{"norm_place": "pre", "init": "uniform", "init_std_o": 0.018, "decay_shape": "square", "max_steps": 6497}
Each number is 500 + 40 x the weight over its row's rms, rounded and kept within 0 to 999. Layers, rows and columns count from 0. Numbers have three digits each. The size before them is the row's rms in percent of the matrix's.

# layer 3 attention query, 768x768, rms 0.0218, rows 50-63, columns 128-191
087:502451491438434518605455475466474516528488467516513536471511571455482462502473516528516499517546489505477484541511515467579509492521488507454468468498506556527591504500488542494490514539462505
098:491514512476447488493449473492564468516468501506528567575569520468559589572476499521439463470496488502524453587496461497509472580468563469559535396501473436473456576429483459544574474482447488
098:451507494460430536490375498533512492475541549547497534561479435497496447502478480453439469487489521542443471532509481524462524478508523463500589416484559460528488491488590453476498519495597502
094:535460467511550511515519566573439481459430521482512467502442468595492469475480506469488514577521488435471568408437551516443469515526604569463476597501533521524478542527499437379500537470523520
095:473483555520591482494591458542519501563529535438469438489502509478504454455532479451471431469527534510504582484497512473448528517456542558559544478530452439517518446516494473445518565506591474
096:436489497563513515554485560533467490462476527487455545547442472509454539504398593495508461510483527499474505484445482475530523421499552531410431574521514440535503522477504471505566476445460545
088:512498484481399536452451567513560456452466492533479514503433555501489514470573433521447549595436471494530493530539553487499471523492508481510476561487539506533522465487505486432477490533487520
101:509488513532567493516452503535502500567495466567501426477481536512487482515479457446510532515559499497566492517479542505517430426490455511532516471464471621482573499572511448485393543523529470
089:541497553497420542405405524477478500511492483486524468515507492504441480462439478528446553491456566431583504566526476445494510523483541524493585456511444533494479523449513539493529448547508541
097:512516458561517479569520524491554470547513534549566539460481447458544525559532563531588509494489487473435502548545538544519472476562439508466438540481458524482491526436512520525475491424462432
095:449542460512468459489463446491380514483507477437575540480500411484510478532520510498512511473473472451498455502454466540495489477565452493529486491407467499531427448418513605609474473517454502
083:500541492535490496459573449481413509496597483485460531446487497510526466489559550512480558499509517515524554581486458513555485488459481566447511546571493517479515524482548523550563455473495456
106:498468466457448432584510518521545482440549486553515549471480485545537522521475509557560480517497519486424402603516480485542475497427544462465430549504458502520547550448479528489544502440436506
092:504545497498571511551493456506496501568515607575502510444521532490528448541551468449515429460542475544426544473549534534484427487542485462479480469457467475497539469492538562531518524472533451
# layer 3 attention key, 768x768, rms 0.0216, rows 50-63, columns 128-191
103:434473491487494485542489456444475532477514521420501506507479483562511473513435573451484471534496495541551482501488419493504527460538502465475478524507487512504502480516469551558505561530503512
096:510552518524458433411484527568489496445521435527470471605466471493484508529524528505533503488483511511458413469523496496454547592541462556531517499546494444453446463511458477509474462495533437
100:505531535542476494479447503501554529437479469504471501538492569514466489470551464564463514505495505534480457524485423472483525492543456476578484545586590528440451531495489451457511473518590482
097:527510420555472485492515544493514539469485450526506492516587432537514494506517468598493467443490553521541497539532593508565531524534509428457487472521492507474522527423406532551533471448495517
098:474538438488501520485507530513474451463490494517536513458471490581498564495492498446464541502469485476489547600481492481461541548523454506451442539462507454471583486527530469465544514478566567
103:590503440511457469517499530579515492541489533569482516513528417524476516511605431522472546423555421545593522530522553495449558456499484504439509545526576515535525514490507432536499509502496513
093:485461484476480457450490516466517524537511537545482495504570570460431462503534419550527500482488503494427491466555534511540514479483500504475521471500473525544530493517510526482485512508590499
110:432506548543507505468540552497567548511451454532488517503519491529526477464420528536506502495548588439542419504502525454601506454489495532515512508500528474521503462531512549475485561475508427
100:450503504534451484407493579431496493337481494554462498447468517510536603502539484480454505462505519514525525454546504554441419526483591479475514461653519529524519445516511511524489475556490539
102:535536491463479514503495518448526495477529507542486475470543491424484516503432493528511538533511522490436404466528476565443527521468531462460556477530493443556475510592469542534422485448531540
093:472468534541515473475480431501506456518511520453477473387482587396519493460517486559591508507466547535493467523463526454527495455505518610483519532450515497484452513539530530534487434490470435
093:517450503485504520525507492512500473511475451463459404523510450499504563484527485522492520492450520493500503540500462469427595470472595511450473517530539459507535507491493426454585445430514470
101:577490516483522462484511440525562505465515466497460507603483484454510450535484506524489465443498462514514460544464459517474624480490516515539494473526494448467445543433469434427498527516482488
096:482531561476536540500468510482490459507499502456505562494531541413476475487439555503513557522443533490392462489495417491492537497498565519537534553435519471518403515570525487489487478441529524
# layer 3 attention value, 768x768, rms 0.0217, rows 0-35, columns 128-191
095:501492401540471430544486499526522461464480583507513514483476548565518567541531531490505546525465465568460494501458476493473550553522498388448569519497507549452540478485545475556568497457543508
085:505540444566469364461500492481507493489482513508427535480502473477501523502461531507418554476463507549469480505516510529423574505507522466552389495518437441501491505447513509519489525446472490
092:527498460523530513534520514503585432456466478522549503505498512546496510514530453516458493564518533481593459509497456472551451516536480456508515498422473497514555555471481374553520459552501527
094:449477475494468517491455572588498473468560454554528537476486556487521444539532489518474506460549484432477581448470518444549446465507503470512525470493447510465516474517510520439386490544516473
095:487488484508476561471499493521545493505423516558543473558543444506500513603448470458511460594507500560438472534459499505475462517576482444506501532454521465542512515493449475566521490548477516
097:532572469516529476495545487560522401475479480471416528525484649447502517530504505547426537569534505507544443486436520479487498482518489476526508512540503527509507515570542485526476558433546464
095:469471573444509457493494501460463492531635545568558467401476497450487485514477529519479499428420481548478506480479524532544584557524566537556491522457502531524416466479552521510444538476477512
092:543537466513525494519457454489430472498506512501516533527503495464510477574498478525484501443557517515494431505478497503423468466506497463507527491448447529446478495403537507466488459430479403
096:527506468504524489500561518474493482557512465500464524581507497483486495558555568485435479459521505498512500495520507489523455436462494500487456483474533554500555536517453525503494481502500597
095:512503530501479526485512447442421453569502520464477524430487515503497514486505476434520516496522519539456528491555534504517518511501497504509485504413519439458567503531441539469424485462470422
096:571519533455483500523526510549445503555483488506523479502475575465515475531614502524501487478576499508483567433537498459452517462486490544555526504462454569473518445510487519423460503499470548
092:537441519499479608516419471459455523517537520438469468520452505466525501480531472505418555433554486504521493425493536509530421485523548542477452522491454493487515495535551548434537498545497481
100:462456478440537492503487509573454466490534487493417553503529497494521495466536473541480408548443520509504441454519509468613486615512532523480460490536479506538524516540457475498470475498524468
097:569455481527490473527486479440591532508592479581474476456524492517496568440479447477535487491405496486474447578522506478465546550490551474529504485518544417470527519528537495528454486510504450
090:533527510509476523465488489480462512463483539507480476546477441485502467436519476545469502511552517493519584439520536438559438559513437478458508525475559604458467511543492514552471501549513520
089:498498458534487572517471547426528491556487434515535534450499506545513496499482438428462444473473593528498486516467492460569509501544544457540462490474515456486460556519467400480460498576493549
094:518508549554494483515507481529469448443543480415435529501469478476512491461515541536459462476467606444471491425488495521512448502429476472517465551513499446517471458525431492508458427464515509
095:573653500502494462474455578489465448484494527481412538550490421517493485504505447440494547475526533471476549518463517435529499521441533517491490499545487524429485458452454510489482458466462487
094:542560512481527433455558521516478455524507488574435472586580490475494510484454488491490443482522497473531470484507554461502504519452477507500481546535514551515485501479469473519460534445440519
100:524487437508510450492544525510472455495494513488521463534495491565478508515421562453516473532504453440504510544482486442570533480407459523437475545588505541454524559469497496559535488595545597
089:564472525469555497496511460461485453447546496608454478452593512518483478502538503503510516425528426454531497569523467495452565503487457534530519534476558542427479508521451487454512467525469514
093:555541521535466467489506483504408480509530470505440516489484531458499495565555533573445556477484536433527488472514505561463437530491470510544431515501510523521492514474607472424470552435463487
090:503463464453473516518511492535483464486469456491541520544491530474507510508421431512470481453488489445496534488442485488535432516514495496501561525500448461547492466472503515491478547487438458
093:578548419503485453454476530470377488497445434523595514511497514602506486545444438497530553574531458516479552466560484468492517458526537477470541514510489419449532457459419509519469443509484536
097:485515505594497537496527478495509489484444493534523474471548535458526560440471533555466472491480468509508508507554518457564412495523471484503455555471477576500507519478508542603554485538438555
094:489521513488464469522434482426564477488502482468497438513474573515476580449481530475506498536516434528467477459530529519469530501560478482495473444478581538484552493604444525610526512430485489
095:516454506491491488479528510487613465538521499420536478487520512475487543440496532496513477475508512502515533494530510478527559481484523498541431504471490563522526527467542515468571499568555491
099:438546490492521537530469541519539444529459499423507539474477505527495526499500488500486488482544466510502507539487483455569424475496510519480435455404541502488460490483590497498575476483533496
099:511468554450517488542458483481602502455515501543429458506531554516495499416556485534500450499478600427429478499523526512485520532545474508488484518509508433499538444490431497498481566533492494
095:453548411490513527511540542474496458485576473498532514460522585516521450541473504424498522475520593466475506530559507569494594534505542498503515502517484472522542529556501488442488507449452438
096:560452506520498421523450514461528501485490470435472478515520543516506522486486487484521455556528442452543455582456486467513500449507479526457430541585511533555503592486536450514552450490557495
101:500470430522506545498588480540467498497521523489511550517471497480512504558526493470519500489552528496480480485501475532489472427428458451473508529490502519569502526515561525477512517424454490
087:465393467584467543556456485428572549442529509473506497450481493470483531446423524523489487547476536524542467499489471546413529490536567484561466519499478508536537534541578443471498461544508503
100:489555509590468577506537506519492491581451493476477467520427455509477472418542477494523544478491529553500485505497534468530495437482491457389504541473499525467553585553458523525474584487561554
091:493559556542493453477535486479498431561460540537535548477475528521485479536495440440506511524483438548488541463445482488528434500535470465514532484499539533549547449470517492535461466477433575
091:514509531499499555554496556384550505485450553518563495446481456547463489509523441497480454482506553437525532530519461464533510491497484491441444431513492522494497515521510470454504524533523459
# layer 3 attention output (transposed), 768x768, rms 0.0221, rows 0-35, columns 128-191
104:472493513498480405495530571556507482417477568468471505545547533499474545492470449519536527589525489493530475509532510498451430394408487461453498466466512448578558464406517481433550494479572557
093:509455510509469476546526520409469489477529534531538506451564459522448455448473542452523556517453467476564516455561456528550437517503483486463532493464565492470552454474604516565481449479472528
094:535455448521485574496483494519422532513520509483556497453495535464521489503497564498557478512460521557478513446460424545490523558502501464544479436460473468508392517432471520461505453507469465
097:484486501496506494508497464521493523498470505557600512513497468500523486441526542564514532489530482505413504536484480495473572574579480456562546539552587465500502483576514470478567502486553506
098:478518515507546542459462442550538444532606482472475488461454466561482529479450464501493460469507468591524470556474507448463522515504533544494513462548488483483570485496520425556480450465454476
101:501490471498540480490489490445530488513472548463502539587485472546548545513515485497418499507517538596506483466488461503509439567511517477449508539488449433531606461502408516517561458559417481
098:483560561548481492503533526488461494522504503550477543391529480537508475515470465460523588520501430452519454520487524498469489474424564451525552478556540541498480495544523523571507485536486517
090:524504401499495526530598485499409490521500484446599573487494444553568531508550460525441476465450451487531525422574493502538474496506539477443500531461528474484490542467494554485470537499413565
100:586522478533526460551536455480457517553444516469508506491487469505467528518591507460551513515481499516498468550452535474554564462534531540480455507453572604511487477479603545468443462510437530
103:479522455539480520514467568514516525452502532453614536458456445485526471454476521455518497447446484627526538464492570489530523568517506536445480559506491550518473512520465463495529562564515457
102:463528512545520494456439431540441551512443558514499451467474574522554445452517531403499475454538533562484463433538501484492481446456552474539589552506465571539456447445530463505509481479474521
098:507489517515515495496494494562528464404451513418558468451513509475518498463550524482488497585486471475492550499507519439498463536470562447522529459466546538421521579552547526531550537524504436
099:519563523506446546536529527462508540551530470487476480472524496463508549505425572478566511504410469527489448526522482541447559543492549554499578560464510485551434545590513551536532425521451456
099:503468508529436460528522500559553576442466444488555461534517497530439521573500525535429502509429456479493421529505474487449488528483469473519474487536509462523533540580458499473535497481511537
103:509455508509490516440532516440534478455493450522482480471484462446527517417511454481447462586510456528476540533538519469484539480471564504476486510519508470527562554492499453501488458510493452
103:523527501466478579558483455518499516435528436539489499434488459483475462452496484514400538506526499530453519523512529471488469552461477480484496487530487467472502453427567545563500540525526496
097:508423473573455415557526498505522500471445496510489527552522586506517470538511518496522472543457521543431506475503481483517428524546528533506463572501489554552441549458517488440415494557518439
105:484534467470496564461546514501496452552518563608499462506483477536500577508505546571491494483526441481456449503534508497466516442487491534423471545525528438494532475486456503470448511524538475
103:500565444490468505534498515471514542539527575615499412422515493460441435504502454516505484542522442491514460475423480490476557482456512607528521462479473463488502532537503547446502502513517462
101:511519526440566478513486499468488490479546440526409488470531532488496452493505437605491523590474488510531492534471553547441514428513459565438452475551491450516515490529551462546505457496528515
095:502510518434475490499469510537518554477496474587474541467508565474503455488482468541512529515518537456407499537491507440551530442546458510491482444470527503560496534498459496473467505438573479
097:465539488461437522467536495469501504477471455496558462497500522499508466483466446498526484476534480486523517460537535463450492547487525445502455505552517482486591520506537482491482576405547475
099:508524557481484505494527504537482461450498520494505495487455569466513457603515516540516463529464486561489468469479436485533512517480511515525520485473530572432525539440534451534388496538477561
098:439522492550528543455467443520470461543569501483535456469508530503470544478471464507476559513499463565527521545580474480529495503519494457455495543514493476435495441473548477593535592474531482
095:474598524498486423516462432511492532517455430499508453417558509509431493541475420464535542517510423509525500512483526487549474405492545486512479521505441554558526473442502519567527499484570459
096:490492490450480477485489521493511530516451518501509457481503509524472468465483514496468506513513568468532544543573515531447481489597502519535499488484552621512454513417480466469510451554447500
099:415490576515472491435571490535478477543440539534461446478532483481466476504499537523524543531529550541587537430440495505466548525473407534542456491586523517546458526457491466487507439499441501
102:472497464481454486572522443420490482471488481497538487483493503533560487484513546464445472400538482539455501494490468471530540522596464529425496477510500555447432555457468548500530475558551545
101:480512471434440462561542512479549478458499549449523550550535498530462473416473585457550541500507484490455510584477477506466552486603461424528548471498523526536486583514527508513490429547494551
102:542494564561487513489471439500492549423526567418502454449463553488492487493492505485443548539478472479491449457423512471501477521572535505509558515497490579501552495514545490491572550502468521
096:477457494555489575556559505505554476492426435453436553512429429532468557550411504476519456520469522470466468447443464523480510543515363551550492514503522499503512544502460496484466518521470516
098:464530510485433508538496502411475527474416435506589396432494556570502438460589476437495493494460509451421520517514484389534572505508527522473447446502430545445532498525463498482432499464545553
099:492519556421437497429499441518516486493493458412459559582507542563463553520448480511495513540487457491566581483562510455507541550473460545503470545519513441437517489539515399505529467538423483
104:460471532525444553543488471499563469502502494491463480552505531474469555462481503455487527468519525537567462524501501494544470495475509509509538450533488529523520506486537463514574435502473532
097:533524534476582467465486530483465517489528495564566480478480461492400513473509453570491533475529438554528482516518527494491549441496492518520524551478512487502488552531451450493457543475527516
100:463542557452478587530537390554497474473444468557490546495468484458538483463478476548526490475487480508490458536503496479488526559417451454627544507528532486463418485476509423526469465513422543